config.toml
n_layer = 11
d_model = 512
n_head = 4
n_kv_head = 4
head_dim = 128
d_mlp = 2048
vocab_size = 32768
activation = "tanh_gelu"
norm = "layernorm"
norm_place = "pre"
norm_eps = 1e-05
positions = "learned"
qk_norm = false
attn_scale = 0.0884
bias = "all"
tie_embeddings = true
parallel_block = false
init = "normal"
init_std_qkv = 0.015
init_std_o = 0.0
init_std_up = 0.015
init_std_down = 0.0
optimizer = "muon_variant"
lr = 0.0102
lr_mult_down = 2.0
beta1 = 0.9
lr_head = 0.00652
grad_clip = 0.5
warmup_steps = 200
schedule = "wsd"
decay_fraction = 0.615
decay_shape = "cos"
final_lr_fraction = 0.02
batch_tokens = [65536, 131072, 262144]
seq_len = 1024
doc_mask = false
train_tokens = 818900000
steps = 5496
dataset = "wikipedia_en"
Each number is 128 + 32 x the weight over its row's rms, rounded and kept within 0 to 255. Layers, rows and columns count from 0. Numbers have three digits each. The size before them is the row's rms in percent of the matrix's.

# layer 6 MLP up, 2048x512, rms 0.0937, rows 255-363, columns 128-255
099:052213160084165129138138159112068152131149063185140149123172124118112113107138132083160152114179128168113079129096097137154173144087089060146158087108166105149120132133105133137110079116187137136185147179131110133143149132101152120092134093136136140089178098165100140066172124120145110115066174168125133054183107068150101111129173127149106123096115114075159107065110102115134140101139
110:150071151083106123121135130088079148145073092217078107081059119109130099089152125137143102160093137105105079092130093119062121220147147083104156141140117109096112131118088132105108127134121100099127092124164159105130116104110089159135119131100141109142087133132183055140082106178134137145180131181154150159116119220148114085159076160100189165122129152141161158115196173126154095122098
098:155163118089131137135119136087090079100107129106151058109120132166145133126162140099126120143199140114173068105110136131136181133089121100043145124111125091146105143136137161100103111102148155086114074169081127157065153116170104138112116159106167118137101122142076130106135073147150106077092127116097125138172109121128186076133137163108095058140028145122146089106115201198102077121108
095:121076133121123138173126141127144176112098171125125140144155165164120168111159110125062146103121139052079107106155160105107095101101131173115150149069149156107197076088122110149131141127153114134091073082125149129143146132067147150129117107111138126141191159130162138142140121102084098119178165131158093162119148115121135070146136146092065160094179092138127077189142149139150153139069
102:125189095175068075155158132136093148115121135161153144132194150141144124105139085139147151192135132143125171092189117158106075122097109147177160084166164127099067106164159089120133130144104120097161146107064119148081123086061117122060120150112142151067151105113163203165131135145079116136103216167122104168214164079105129099114154112159109164077165146155137135163128098096098156101093
101:120094161119078165077162129075103069115186111148123143081100119101137122181086132126078137195071083212164098125099099117158176126158122108174123053097152120169101127177177160151097120151150096150098152103130111163063083160138186196066142140144175089107137151116134092165126146145163093093090134145102135150146110193161136126121108185178104118129093114095119140148095103123108137117091
091:147078069133133162186112169169162146097106100134111099119104160128149135143131120111166154153117133218123110084162137142134160122168148152166141114111106169134091106107107149129169085112163148105113101126118131143146170146121111146096190074180071135168114140102128131156136094088120180176096198170047144131161188112073055125139119156085084099146132130050171136190242189155172101077103
096:204044121082131164139174196145064114164154102156117118131159190074169127138090179121174107090095137114160127072139150096196126159163121167136176112062145121110136146127068123152115122119106136082119134076123070170167114178140100083127120134155135179125131120183118098137157119096095174092127120107107123152103109158129120109156104153063134141159156123139097130126191152100162152057071
100:207103143105163158148111089145154116045192091170163118110109137177144169079177137117150101149139138123124176107109138135118107162116121149124176159128066148091111156126135111092100063124106082128131094177144118143100094118139097126125130156176099164166110118105116136150124111138189081146134100150159147112147077190136178097154195120112158137142109160151119150156118180130121158117101
096:138110142118164114156168224149179114119101116139110130089165155146170159113123093138107088134174178167121171116075133128109170120138128120135110172134132141159163155145124155096109121062095127136126125123074132103188130098097113102079119102104159118130131087118143189128145127112134128069165181153066139077144084106161153082131125150150122125163155102082095045044063098173167119193109
091:154070114146066134178155057114158098135166132084147105132139079152147114125094179149131123081086158119083139117152064229076135127105060155123112096159113083115142156190084147100144106143157092129091140148090106148123152154137143123145145147103102136133137155117133155176105145041175096149132129165175176150115132144099115200072113118083073112113120180151086132127126122113104115163106
091:137087102143092126129107142092111107107095109157111172073083119063152121128255138146136173106099144155101111121182097105135136127153144147157117124116185144139085104119157109125144146152121154161126146109162151129130120169147218192140154099152124112147137086168091126167154148178162083164184119103096107229117146147075104151160145075040127144153137077128092100152118157085152130093054
106:098055145115056165068175116147110098157173166167092174146125128074170152139107085155146147123104108129073149145087156157122102114079121087133154110136148101096220135126152102191181093102122106129071142190147168088112081137101136143125140098081181100061142117109114101106116132120158117134132117135136112082186187113158088091099135150129065139123110068105089155131130124152123096158171
090:161146086172144142129132150120114098156121107120144145107095114158110138136124143100068151093161094130087122147194092082144137070186098167090149157093122091099097120163111127180132134213111091086148078164191163120106145116200158114087137197176146119121093131087104086184138128098106158172147114048174063147108100115152112122104155180117073152106138197034120143029121149084113161087113
114:152101092133141156167135120102134087152131111092144171100138110127151153138152157130147097144191143164135130134111104163159127139108114113174193155105129120126205175139086145118096123084120156064097121132147121190139104073146090080141109149110154132097169123110150125096118135185155067084158152142129119144111199157180173117136163101105111097110103169172120141149152192106151108169134
095:108094087122079128087097142096135130114126048114122151140081118120173146137109094138168127120110081121118165043093147134066131181123088090142147170154123120107138118126089116123102122154090133127060136073083141137191073111085189179092186120131171114127131050156132193100093070172166103171154146187136066099179138130133158128131135126120086082115128124128079145110158156108108101147109
099:136140066167158132137134103092121083160054096122193099116184090113182161114093114124163175136185162174069135152120133129127090107176151157158105141060167068175196108110095164170152119116155117086115094071111116107129095191155157122044120096061184157147138133176130124126132140088039134096100151167092144167096098157074119130123118139137108073068164141135077145134161106119114113130129
101:151071138133087096107116176121089078159176060170132112170171152177088104155126172138145170147105158158111149122086131137122133088141175135179121121164111220146115089128066121140056177115080103147176092097148162150116120153099073089168111131118063113132115126119083119137156104126157155204062123135104071106145130172192162084121075151154110105101162145104154084136122128092184162153101
105:156141093133124164134142131107097106092099112065125119074116048159167182136185121118110146161122162143162105094152183127127078109111120115163155138125157080112038156096174148130175149050114144093181163085125123125076099124119133163107118102106115138158098131102099138123138109180098080133112112167094117057123167145085138083126136172109206129151135121112135113104095190186077123115148
098:134156091136091024117106090115165089104126196081152117117115102155186158078097136121155211139135101190142161096112086170092099157084104112119101149035084078145154144176129137177121065137133170136107135126152100104151100112135096165145127103133167138142139155116108124160130105140180102180152141200187150121133142155115155106131111150111122103138155173093127136094100137192164105135148
100:137102136109068090065108093178066113144176065129175083125120057144169162127134093158124108171126142144138124135152151089111100153149126105150159064060122165187144101077202115139128120186122133112099096167147179128128069102089146104149083122159076140122117166116130203162075171143117117176081137099168159171182077222129131083101126126142150153144085125107108157131123139198163141118105
099:146104139145124159106096149149133132148119113080158170136094101153180142103107120182128203123149151114173146160171155154110112136096138200088128132119126124123128081112072068092173122107145110084141195155105212060115140141135120177154066081191192129121188068110092164140161159131137160159023125102102125157131137137158096136109084104115164104090130095150118090079175091138115127117134
105:211109142081115128102157152134182136149146136164119156171139085068109158068050068131168151087132085105157128090102144130163104176144158155160131101173145137099096091148141094140098173074139113114187104124097105101136103048132091119132082125111091154143136119087133128159096077102099126162137140122127114112180139139139082065099099113142101141078123116111091127113173115134175101073135
098:062092101128112181100162143169105157105171113161162159152091128159174147123125159191140147068156158140139090117107130165112065143099104117174166147107107158176115091134157130088169138099138114156113114110089087149074144118105131153108080132164172128095140174177150148140126125161138155113148127178115136118130128154100101096118159129101116135108156133156065120112145115152146115166166
108:113142146127103088181087187128175141156139155077130167084167082116094141109047148155170146154142158157154208068157128109131128124124081168110139119103101155126135183081061142122078185130116111108153111129101163127237137099186134077169076147092089164148135118110095177060112118151082104135147134149144091076092180126158136161154154102115167095067160186138160140110159169082098114185131
098:152140148103145119124150155131113146111162138110179156116128119153146114142145148127108092128146119129100113079123150087094165180105175194167097107184100110121114037119151140197168120124107176086133130137144141088111061127169143121114098129140179155164110088129161131096080152154193114113108180093124124130106170108189157136131108134152132102099153148087108149165090118146179098058104
096:069156125142114193107125154073132099153135177126096128115135094117151128185123087127082102107143122065149165181092152096113113159138120124181117128083129143169058192170119137067154102113073098116116131121138170105167108087113158107162151143084145154140137053123122121072153164130056171075093112141092113105131151106111103103129112119141160169144149111104141155124095206092158136123080
108:102156084174119084124088110077114103166102105180185123125152108118111120192151044077093145083153195175184093140100160118144163087137162133115084139075111134120172136165131152125114153114126120134103108152167164135091115069103160117104120123119096044107123150138098167142151134163150094109095134124118054134132131093138162136128090127126124139092103121088092113100129171097183145143153
097:064098136134118169083107152140148122057080130087131118123103120138143185134115152163107144151129088161090113136104118128139106139105073066137122150105118118138136136110172094167101118113159109127133116016128114047133175089126130137131091095102156090203201081172160199144084093064112121119183151148183147177146103109076084150092086098145064147173114150120138176100098086149112161173178
130:118148156088157073125162134102097091129102117124073146183089158125076120073117143120165105084117105180155143141114115183107122049122138132150172102150092124117129148111122158130071147167116167025137177150099082159142101117108181084127150095109053093161086110143130131028098150158112102110072177126154198167099128169111155150141134174088163116121166076125130123181166104173180130206127
100:175168136100108111129155115127163157156085171107120096118169152142093190118100177115088109134094083094137171158146178176169106128086101132128165152111137155101118144109124067097048099128119188151134079110126082132086163086089109098115113146080095143130090140115167154141124117090166162144084149092146110116128157157108183148175145072134080120135111128142092134128149138129066130162129
103:118155110117128080079196086150143189138135123123080171107134143175147114138138115149170142112151127158201065106125089155150093120122144124148119100137163118135135149156132161164210107146158149089052116138098135138149131018102088120108131164125122111186131125143177147085153120106164101179170122196130132099095135104187129142081150082199136127146095169114198151153177064133106044206118
103:172213137122080098133136137188169134105121127164043097106148113140152183163069166112134083123053157136173138143104051111137183098162146142088111125167160111147123133163110109140152110090165179079064131109105142136092177132163147136162084090153127092145100148115136118108142093098158108148064142129115180122204157134119084135107112143097168160149122187150161144083137073142155102153147
093:133088181127116127134129135129106159080136088131036136148107145088116130123088060174142166170152077092121120146090147122126096101158105082123071121057120061147130113127040152117116114173083105062133111126157131125133126140149099130110094144103095091130110085177125088133101135104153174101136087122182122109137150078160145088167163133168134085189146207122137148119190118184125078166126
110:132095104172163165196179119151110137135073089105107123162078078117156126082155131119139098120118161119170103161149129179110181144103140125086173087138138104135075166079124121124089083141036084117170083137163111170159179094109115168145160071071130127132143110130070155122117095120108113171077154134179136113126175132115152163132099153132205119172078064158138131128096112140094099141108
092:132119089145097113128084159136159100123110104128085191054087145084172209151068091121131093123134089089132148124154188175123171181106116090182135119197109054159097126137176097127139130143155128144101128095158171161162114121145131177123123152092034148122083112150119165142081136123109108105097153106133154127116155140169103168042132137156103146129145152159118131138157127153125126134134
094:192110118117177127143110191128137103125117133132096110113163170089167213116103136163080124110151109071108086143173130124163149085181178152172083091095146115123113184122161139171122150152143102128121148140054108191147122130104102107134121120153128115154107121172132147115150113119117130091109187048095136109166172152143088179117103147145130102101111155107071068112129119155118109151148
100:162098117122078098131148120142123128100153098138060133109210063163145128066076163085142171139139127125173125107162128138101118137146109145058196159130150088105136136126160133128208113168159145115144151146155116126096178115139163131076126173089107152127110093056164168068140128146078134061102181181152170127138150148115072132178140137103102128142133061179145128114189149182206169110159
099:150148103142111084151152091094119144148090127139145123178103121129140118089131159162087120083210158085075107129127060150153156146148153115116105106090144097160125182122178133105145105078102060088161079121110122140119168111084175157158130178154179201115156150077126126159127071114086169151090162112121038162076140116117127128121118123126131141129122091146137150163162105123162123151093
095:089097131150092150150136152107114097156095119153176091094183131153114110131133090116126135151108176145146108125130138158141103103081100148150113123164106097148138171105170106137105160140112153105113191165107096124150129119148155103120108184103163124129126060136107136092154138103185063163086106145136179212124127116165144127151108123096095170089135126175065097181095155095108159136153
093:118122107123118148142075145127114078084117135094103199140128129121132114151153111130103141181164159154062112169143144139173147069139130098126115150104158128130174112089137123100160112123114071076151143115057126094157142136105132104102154146121117087137125029081102130179092143096051090157113174127089121156127122109142115062091158142068183123062116133117081115099116106127137152117115
090:134120127115103140130090099151208151090117098133183169163186076119162111106092114119159137155137121106109117127145133100106115103176143172130159113108086149122131133055114145112135097152177084053212135118139097071178157120099131073110101130125059149148183153123104161148127113094123168039123110155109088175185103144120179159103153190130091114187159134073134194104146125127108202120157
096:163135096123053118167132115105117164061124170155076149113159109146171147061090171141092147116164145147129136165142143124090148163109074170124127158126118169080159105145095135141076112138145174106117080139123174096109125172124088129123140081174130158043118108170150136114157117176154132073139120105146106153106146116096152097107106117111122086149168204086128111098113115114103163074072
107:183095114095145059118157133227078142121107187101152122160110079194179125184157134139112149140098152064105127112117072126113127132055158161122108116105140149107162117149107189164128133164173092133104147110117088145163132166084083141172144141104121087156119114085088117144131164106127172105070092136184094150069157134109145146163113118141146079143123114059139130123113155145058112161129
094:186174136154138097119144158138083113074030095123097107109122124126112092188142159152128139164113135096090153078094082135164118102120127166195116129169181136107073158165120170122176109127200124081143103135168131099115160133065077094115134128171058143156151124111110111096120108180103174110088127070136142137143136145223149124118129142160104069136129141142131122136144150107165097141139
097:099115130142136132117143079133123109120112110140077196134154169126098063141117090137131090135180131117115149128129085152102131105148149069147066139078154133097186145145098144187143119107144136140149145110170155128064146183160135164133103115113155164125163116177156130105192112148134090143104119173177144129167124112125125115098165152137088158158143148155138139134095134126119136121131
094:065142080171130123130116087131211043121064182189149120157141212142089137147110110126073116111115116141162134129122130181105097168194113136100012128160141109132144093106153147206141132097120162128136129128142147183120143117135180139135155089119118125174116152104100191106089114157147130088117179130122084128128117122148121131109094137145118155159141072090129188156070114214161060175132
102:113092125099203132178207151131082105114092018154154078196092142109191118164108085131144173112165172119130068091111130151106097178131114143166090114099124070145133140145156144148104154087142115148103165127079127115129116174083153120106118143084104104146148102125136141111006106079136152135149111111167151134145128119142169145100073116144160081103150122108097168110119099100142144080126
098:135151149120135091155137098107142187132156057157100119089108114129108196096115107136089103076175173159076110124138182133136131110139157166127209197124088147122128083130135095109173144121157135110157081100148160141195127136152147182080173140095125073114097130162079129102124133103080165107145070139193110154144118106083157143121154127082105125124152198150157123050084162128124125120190
112:166135090124159073154098124118120100108102121152095138180143172130191102106105118129125186123092103103123113124115064137155148108116109122086167113152106042113115129111114125087113063071115058109184133159171135038146104167105101098087138166145157122168127118156117203127161093124207078159071097142152122062107109120095137125153163126103175154148171120100100138156148165122114105131176
082:130082108204118114113113146105177120129125114161134127154112163131149066180083108107084138125133108124112138115136120093101130137163145093102098154176129082081109075137105144128102110143114119101137088123173071181132130140184174130107134137135079141175108149158126144115168185134107123173145144166137165078159178136132139181143164166155149153159151073115127104120063144110096097059147
088:078134103122118101135084087078151135112103114156167169106101151102125110114130120089068104131089162196225069143110176185113113157148158121106084190150124150079127075085129156123128104115159226136129080028108093183155131104139137154057097147118114109124135100188107115065146118129110104109114161164186128170117143150056125115101122137065130174113113142136124080149095135129155149074117
103:110064106139134157138138130101141138051108122158162190133166125116098146200149132112209125135142131176134119180119096066116083099116114154148095144099135091164167095119095160090090138099080142129129165113097165073171140072145123037098137170132079187156158113130128099167126130082110141121128154154152127163112117104157142146091082128077139115104146028161055142179094150120119141196106
098:137148166097120139154134149074121113115146106100152159044112107120159147058101179150143130121170088160118060144115068128148125118125129157164104131145093141171128091112106133132120135124166103166112127155199198107122146098144142110113191092124165115069049132164161154092178126108147101108126100168110166152108067137132146136156138145086123102117151131127137112138144144127131092107127
104:131131081156107100113164152097154131186134119136095083139075133126147125180112192108126186187163125146137120136080139135144153148065139122089131146122128106160174120093085071209167135121131159064091089209109111132108104098142195137153161101131130120126114109060103138125137122090113124103126130140105120138139127127154101170091139166142070096103107116096116143162161102189114151161103
100:144110175079119100158115145091088097127120107141118105148122120140146100150121140097089129122149118115090118175113109112090072060077121126110178144127105158167127132126104148115105174147085175172100087097091132143149152157148103078166094136160084134107080147159142081120111104087165140114149128048092068093152054082133149113102139066116078157144147134070122054112170083078147157074118
103:126164152127087093175110142126152163124100143097152110129127191153146120155124121133165116171124147174139105178045085049126073122114074123170085140120151135153121111135143076140156146154100134098142144133065188136151138111161077135092146184150091161125149129139160155081121097131169115105079163118147162124073077108124146094106116078130107112102138130134094111135126129139129174143186
091:171095151112097123126115092122089101158111145149155117144075081124070174141157104132084110114163133145092137110191142136093189146131129110082132102110143155101132121170102106131129159129115147132118141104115096091095153121060128177111167145162141108106107132121087173190152159073120152157119184093152092193058170145145156168162109203208113150204137138150100156108095107112156184063120
105:129151146135090115153150131122096152088088156124098120132113113123113118149181099138149112210052126086123071151162049152083147150096119135130124103089159166117102102104122090168186148210098124111074157151163133100133068129157122111130117105101114145086203134066117117127206143196068183104156108094110134196134126101149104189132171128129189073155048250135170128145111129127115082107143
097:127120097134096149166128110132119130137157151153166135137166157112141123146099124098137133138130098106100170153163147152097144188198133079166096155129107077078140114124120150145127121089145140111148105113111164178114107179163144081096121141166093126162091148108128116158141095114101139134161130126115159159102191160166094135137049105067157104161155115090128166124137123114155169151127
103:122065100111171143143160200143093140137135136179128132088107148141105127092142141139038149110146131105104125140138107176095038124170100125130105128127109088197160094107110136156091097124171113027164168101095126172109155084135072131140095091143140158067116066147099195124116069124160090165138064147139150179130191151075117108108121159116127203113124128085188156123136117143110125129117
097:147112097091081153060142132121081077154115112126146203140151209097134120143162108178110144129149093109182154128156108166089139141129164136174132193129079167096139163160110122129183121121140158160134113105145137174136162121088110099158114139072123159150172125071127134122130151088116083140130136095078154112109133104107109174118115087107140064095087089073193116088147140123067115114140
098:096183098171099086013147155120125090108114111167160163154116118131117135164119143146143134121125163150127153080067140090121046121179141118145110114108117120125192185118109138178133154168109097123141174155130084048143118111094144148161075128156143120087098107102107131113142158122126129137118132124151146124136080139098100141123095165131150135125085153119129132146150127166155161066056
109:129168139124168176136178143176170135098156108089061179112082087093124087093057105123155105117115112103128147169154106191126168113184133117113140146167149199194110125162139165143117121086146126149148130098155133159142090104126137091166145127073067138126130140110113145053111141118143065087139131136145118124088158137180113108173118161201159122137088083122128155121121078097124138181156
096:165118160162078179162167148109079152135157120121171129112113136108120124133129134150109112118103187192173134155084121194134146102137106171078179124152104148080076130073123097134130182126049148171108139155142140135130144052118148108195138157148089174122140127080116101160135122116093068154156144111150139134142115104107113100139194108087120132100094158144077118135078099146177132032143
096:147125083131133036110176124085145160094128125180102145146167098138089124118095158134172140132095094124129141138130187105096070110049155114101080127080131148099093133105121119166151163202062084096086081105120100093122132131117086106102123132188081082131193119115154122151178150102186144143164121139170165091119168129118116152096153131117088136119091122114131150133186141139126156101189
095:118160092137160119144168157128108115144156079106130092138142164164104153063090080180143087140141158167149152086173146188091131079084113136124109118152138108137133117128185104116166108174150200125119113121075193094135133074113127115127123077090198115132158141171116092176134143140112114126123096078082113159099121167100174183135132125053063125120043154150134095076103104094116056172086
098:150080123125151113164127176148144148124143158092137177050155129028126075178092100079155151125129121177183071109170153079174141086152169122141188108134170132120078127124129151080098088118164106123142089151143109144132096070100136122109109201107101108156101126156172168156174126067062124163186148065127144155163118099125141129087219112146131136170185049085123071133116122118155150137125
107:107143147093152142106168146106170141143155132112111114102085131118121186100136118136166186089124128142110112108136108125121125031166156122099093132172149074082149116164119163135160106177147137152118111157163066091145128136154128092142126096135126080133132168083104155083120161125090168165128107125154140086121119114136114134118104093097125123173175188086132150125127114051150156098072
101:135073111091128048182158113099103152145108103169138155097123079120081124111143121172074117115238062172145155156106145145196131140138122107104143109163051151155176121215133125162157120085138106171177154170101118192202120136149125139155172176171110142070124055130100131170151134109155138117089091121155130141129108162185114129169129080116131164158088165142135128073165087081131112061081
106:110135099199122151148206136149071164109063170111120090123135157114128172215111166166128182129069151088141127138165094113112116108157143137158191186148139185146093159124074088114234143109117134128120117141115165094115104076108145164152166112091168177110162168142148136126165094113134111069075199116165165091176061095132050110120159113146158126138131151103121133127135129141142115117038
096:112130072164156131103134155136124141103094190168172083148119180132142103132141073132107127139049166135129063143123180181089131105170102180107091164163137127167138142063146132119107103121058196076128124074116122132111083143157194167148173226094146153129142089150062139062150200104084168136105179168121159052101190132138084076144155166097090155088115093080116091093154181120146116131111
110:045117130110099106112177068134142088143212117119141138148118163125179130125172126117167125156107138155178113113144110076207192122157130091168139106098139148119086139180160145134138156118134106126153200126125102109125089087106147121185087118101116110103155153125134086173097113102117128118099096127102137183160110141157095133123126196141125125114182146089126141176082066138151112083130
100:128098156127120123134139122160133112140135083137056127153045099096159103104129166146148097137102106106157110100088136090096147148080084051082072127118123053131161150121120101091113098081128118139128064143135230121081068093109071093120159151084127154137158167137136170161150082165127098096144080163164120116199155156136119133177071111094159090104192163139097088146156111161093109103130
096:185167128113116107116134115151146148120135144126104081162188146139166151068120156048109180063123167105073092136136131140056168131187160103153149128145082124143166102086153222147173158129189126158169180171130106100168105141138128086070113144093086127131166172138120151121041078121069091114102144117131134083150094170147128100145113086137141062181063159191080122143137171083083152092139
106:122082087094140122103106112120121094118135140115104114132104123170176062077136130159091058103098162127108197143121104083166143145114143158089189138111148049144143135101118085098152123134158107084198174122125051083143195148136143148182080162146115103165078123075120172130146142170164157191166159108126192134178156102163094105094150129120147144111119106119147117113129126118149137096116
098:128087169149136076138117066099097125121133146060187130146111160096146117093119124121124137163099164139136122152154112174095183103151153098130107107099084145148127089095156132184144111093097102134150141127129115136099117158125141132194102105098075119151101114137138121071098150075164123146101105123119084157114133127154085153146077159080081140089085153144158170123105206120128122128130
089:151107129147161111124097135071117121094129117113184172130190100153117160185120069163147111128167166162142111120187114113151108106115125161147183120142198146112143137140097137171142141097149161149131124113198094119103139129120171126170102087159139156178131108147123204086118122120119090153122069149108100090071188127130146135069129109131144107093129131160108160083099148152186157183123
100:109148120096099083118066128157105082061192185170092130100105110146212176160091133167092177112155084151157104165102097119105159114116130078140173140086092127164101148189099087105155146143199062117131106055144137118134145157059139084108139080114124140154131117076163101122164082080102132143142125108107125147126127165087098111165152132109151142107115082126149096126094111130137158128162
097:132132137080143175088138143164187142101079146170141090157109130132080205173169094086087124151097137130184091185164164167154126144120146087095132141101168115124145074182121102086146144083112148129129123103119178121087110126138138149084139162068133137102095122119091146112156113173110105121134145126121109163171174153132146159161124115150135160062156139160099163151109155094107188176114
099:102072117085149178095141126185153125085140109121189168113137122138135095109098063137126190133063065131142105103134148110123167167086171137135076140115150148148142137087131108178151175100135099094107127127114150121159148152103146094138135141117132105165169163112185130112081090098121150182137073095155103128152128148097079112142127150138112071126051168136115145178119128142176085116159
089:130124140161115127129139143214140141093111111068187115145133120113111097171124142122164165135114184168124096112100086157141112091103098185093147099127185104140115129123114177139124125134127117118108118123138124124107151136132081134139164152143120161081125173116164101109125100135131099115157093127149165078113174189137047146104079139132115119123070090121129152123120155126082163108133
095:134133133094122076146134090146123104123111132178161173172163161098074099135162150113140111182177081102118121084120176140060101084143103144074160117160177096120135139155150160191086137097120130138092118126148209143113140114119124138108100189049183091193155135065117079112136103113119171144100181142145060139166167098105039075101190068079150161172136198141136144071166133110157159204104
102:087090122084073125096106113212096087164127113162127133078111109111131115175110158093086126091192094160090083147164130133179093125178133114123103139163141124114094048173155116135108142103125126110126105148130159107129173072169169134109121146103133148096075117157066067101107140156059112114111208141111128139143147107136102141143137140108167127117112181158151158150084165073183166171165
090:143148080163133105162096083149171103096077150168097141091139158171126147169097129079039097149119094155154143104118133105125082143136148114162168178141085098124161117087110116139109083091086140135169116193116091157126148124139094142088163139127117121123102160091122137175131176137137129131088131100083157122189124114181176163136104122189189179111124101156136137093140112068157117159157
110:103116132124089104113149123144169130136124146128150110148088149092142062144097053142079146112147109095073190104147200124160131178157088118101173140145140139214152115173141141137117064171149127151136116072147149151127121174130196151112113135103077153164143130119085092129150192146174141158137154114146150052105098054164112127139116153083064090166162145116119115130179105134141114113119
097:107110161132106091139117157138118076103126114139121074148097114106087121188137120145133120135121051078130129136141163148082117133126171123102175135229105159112168144122127161152108171089109118197208186130167137120130097129104076098138151087109109092185126139189118136114174104126168039135115077133134112155157111141124195076148107139101071134102145105149141136170154089123084148106132
097:103177126124109107170123121142085096140113081117119095147104083132130153115129105194137154151144132090149116128156137085185120136112102141134148159128146123078085161080158127103118151166138113097113064096167129140130108118086108129118118117120078089051145093168125068110115166085172140103125076071119134137122105173137194151137072178148154185091145176056109137147078152137107108079165
100:118098165140132125091151148126144106110113128134070103152120160149151130108125114102095109204147075148109130089154137112201100108145156106082090119147179089146177166108149101070082123121147142161055102066084097121155165076132166149122146156092088161092117115133107132117151169101101101094118096143173109102122092145091118174147064184102082105074089165144153111099159151103122149097108
099:045170155134160162116118131138092194081149126127103101189177133160118119107131107155170106180045158146130171128077170186124117125090137143185135148090142206131095104108202107132142187126119109120200133148127145101119127185106176164150107139145178178127163116124141077103158104101120145107176066092108088205114147133158100141136106184166128091075111106103115154098111138117153067154143
102:095089111151170161143123087186101090117128196090149101168210166137131084184095117192135140119139141079162115115123144090152127127139137096164138078146118151163126076161099112144078109203147138105126134139078153129103141130151092152119067086120097139085120112091117147083169113125103155099090133127190093134122172116164159124176079167123123123100143120084098135160184162144114073146158
107:092157207126140077125142125154046151097161135120159128073164106161108155145127156132111108115193159148120096123150091152155143156147144117152105087112126118140112106147172210152076130100138102165136144129151122127040091150072134071127129129156109098144139137120096113117149096141138105118100126114089090175141068124107107159126145142075145139075072165150061103123146094154078167165121
103:121130111066113136139109088130059084140193133158138158118123117188182102131178151172109116077119141158134156123093140186139173082115102141165139164069147106162174149106114103138184162128104112143147071181171166122084148117093115131136129124144154145132117166100105163103134113132121107120198134119132081130127107150138158084103166115127140129177130143094134142052127184131179123090112
098:093123115108129151104079159163090177145049060134113108130126093161161105215122183105140124137148119137182137082085162144141156114105099063127132129136134146196148148134181140122157168177098074123132167173116092054097121170151151105072112126091110147090138119096125188189086160131240174120102142144138132100165172162133087155091107143121096176163120170160131194196128161169154149125143
105:155096122138172110133119129101126185118098159179079124101124111186093122101167098152193159146147119104117097135138144123113155106147153116169126153116145151068148116157125186149157120130169153105076110170135158085180143165075149145148102187193084113104138202133178101086144120143078164157126078173137108085036089109192129053086139101127147150176108145107080143127156125135139130140142
105:127109157128088126124171092146097159129095042117161096101145148070189173118174127093144134099113169169157122175117097108060132168095097085126100091178110133138100132162144062084152123067148106075122138128138135109157146145108117109146077134106187169149141152136143152116179094139148145117105217124085116097102056071120139131100130103040113154109135181093149154118135144139139086139107
096:161101164146111092182124158145107084065137138109142143112079136159124152130098118091135092105127172117115178108106113118075084137140168162181111147097112050176108066101051172199109057096109125098110128104098115128137138140152151150126095117123165124167219157113125168102128150126160165110123139114164147109149148178140080076127097112108186103106078122178047141089156150142093130082119
097:199143191114141117120150158079121103109072178126134104086169114112080137114108081122113141059099107057135155157122083133110121136192115144136114132127135094130126126114145104071073170097083103115113081112141141080105108139093150136159083189122122134094116172129121172153118134094122150196157155122088114152083169188118144118074061092074158069155160132145078106176136119106119148096104
101:208093128142094136153175157114143137146116127140139134147112155110173172138215085137145109089111095214091058122141104148124109136131160109132107115110167173116099132103057142145132123126152112126131114164141138121095126075068087085080125110133174172082126126035142123115177092122140142103168145103179091110115123104159093151162088156131177132131155115145096135055131168124134145141079
099:165117144103155146160115159103175085153134139102125112077149114183095151175161118160102118163107171105164156141160192107157132078118121123140106141044160106100173102113137141124178179196141083105152140123116137155156145090125110121152133187106102121135121152187094154072140161158057089082078182137130116059099127117149126151131165089136106118088081139075173169117191100072072160126070
111:167115149086157089160124147176199159141124139195098093072088193102155121157138139132078127198149072087027158143149094142189119142120137123055092154163184144086151137153123173135159146148083094113181156143126173179105122154104083144130177099190171113135119147082145104145082174120133132147134094083120149147147050128067082133082100148167173121142135163138188162126131087105170178113146
110:162110129162151102165141127189135137108138102217146134179081089152077188051133051107168143134130115127141133140136111132110167109116126112156100116118137088128161108140113073175130123153162133164141095151110100125075157082189167105094084103154189098194118087143105179093128083122178194194127122150129130132072112159150170144138111128163128123120131161167106137083141111126085146106127
094:179152096108079125138160122091092132117182165143135157101108147092130170100164118122104106120081132092134060159164107144086063125165075148087152139141149086089161137150133078088140100108138129091087094119064192176101120067162165144150104132171169145120097163081110146075148116193204171165151113124110138128149184090113073128169126118087127117142140079168080192146181134156170155158124
095:099125108124148091110101167159131142138159100136061171161148164142146118096155146131145167116142123147129059116146179073129181086112123117141143120119136090032161091113118193172102145133137123106094170142135113085186105168139182158078082167063178067160137191110127081097162119142147057114153123061146161158061123153165063160137167116100150174125120150119094103061207150096166145117097
097:145190089130104108110087106081179194123095164127150110129186138110159150134146114158126154168104089118158089081095104138154097181135144155131140155147122139128113125121141103143181133051128103112078157114129124084142097142107116091125120154113151124140136101151119159111127147160203124162052135159156114100066145148096146093088094117173116083138130090139139142110123179108107115130217
095:071131180152137151082136124164135111111149177092117141142140179109153180129087106068114145155099086138103196122158096136124160144106122141156145159147171139099113165119061121148121112058184089090107219131097174085103121112117184157106139129102074091119102142150160100122123129098128135124119182180160116107124131137093149065178123182163188091115118126106133174177100079185110137104099
107:144059127095097161115107126131122143169161123080108115074100128101129109070132144158156115159134159102164159121097113101061105108167105073121123174114177158133161147105138117121176175196110128115074151131113106132100128107109124116095104157100200148123069136173133185094129137154146097165131111173163111210091158136185072160112124123149170103104191110135133146110142164160140168119152
120:109095100092148126158126084210157176126135153139172072143166084167126151108095180124118148145088083174072130101140128095110111098096130139123139100160173123107153087158113132144130133135098072130093172133109120147115095148125185125100085180166083129151125135077167154099118097154101082121107113123120079084145085146173140154122167112120131163161166155161110159113101160165179096142139
101:131101143157100149141127122149178139119167107091186082137157167160183151149108098132128146083122201109098123189040125137138104103119145122145098163113127157112158094128092127129178178106098130109158158112124193136118090106124201112082101091135170063071092119135122141115108090135132117171180144169135113108106067124128119096158173090137094112167164139134136129132177101107162159119158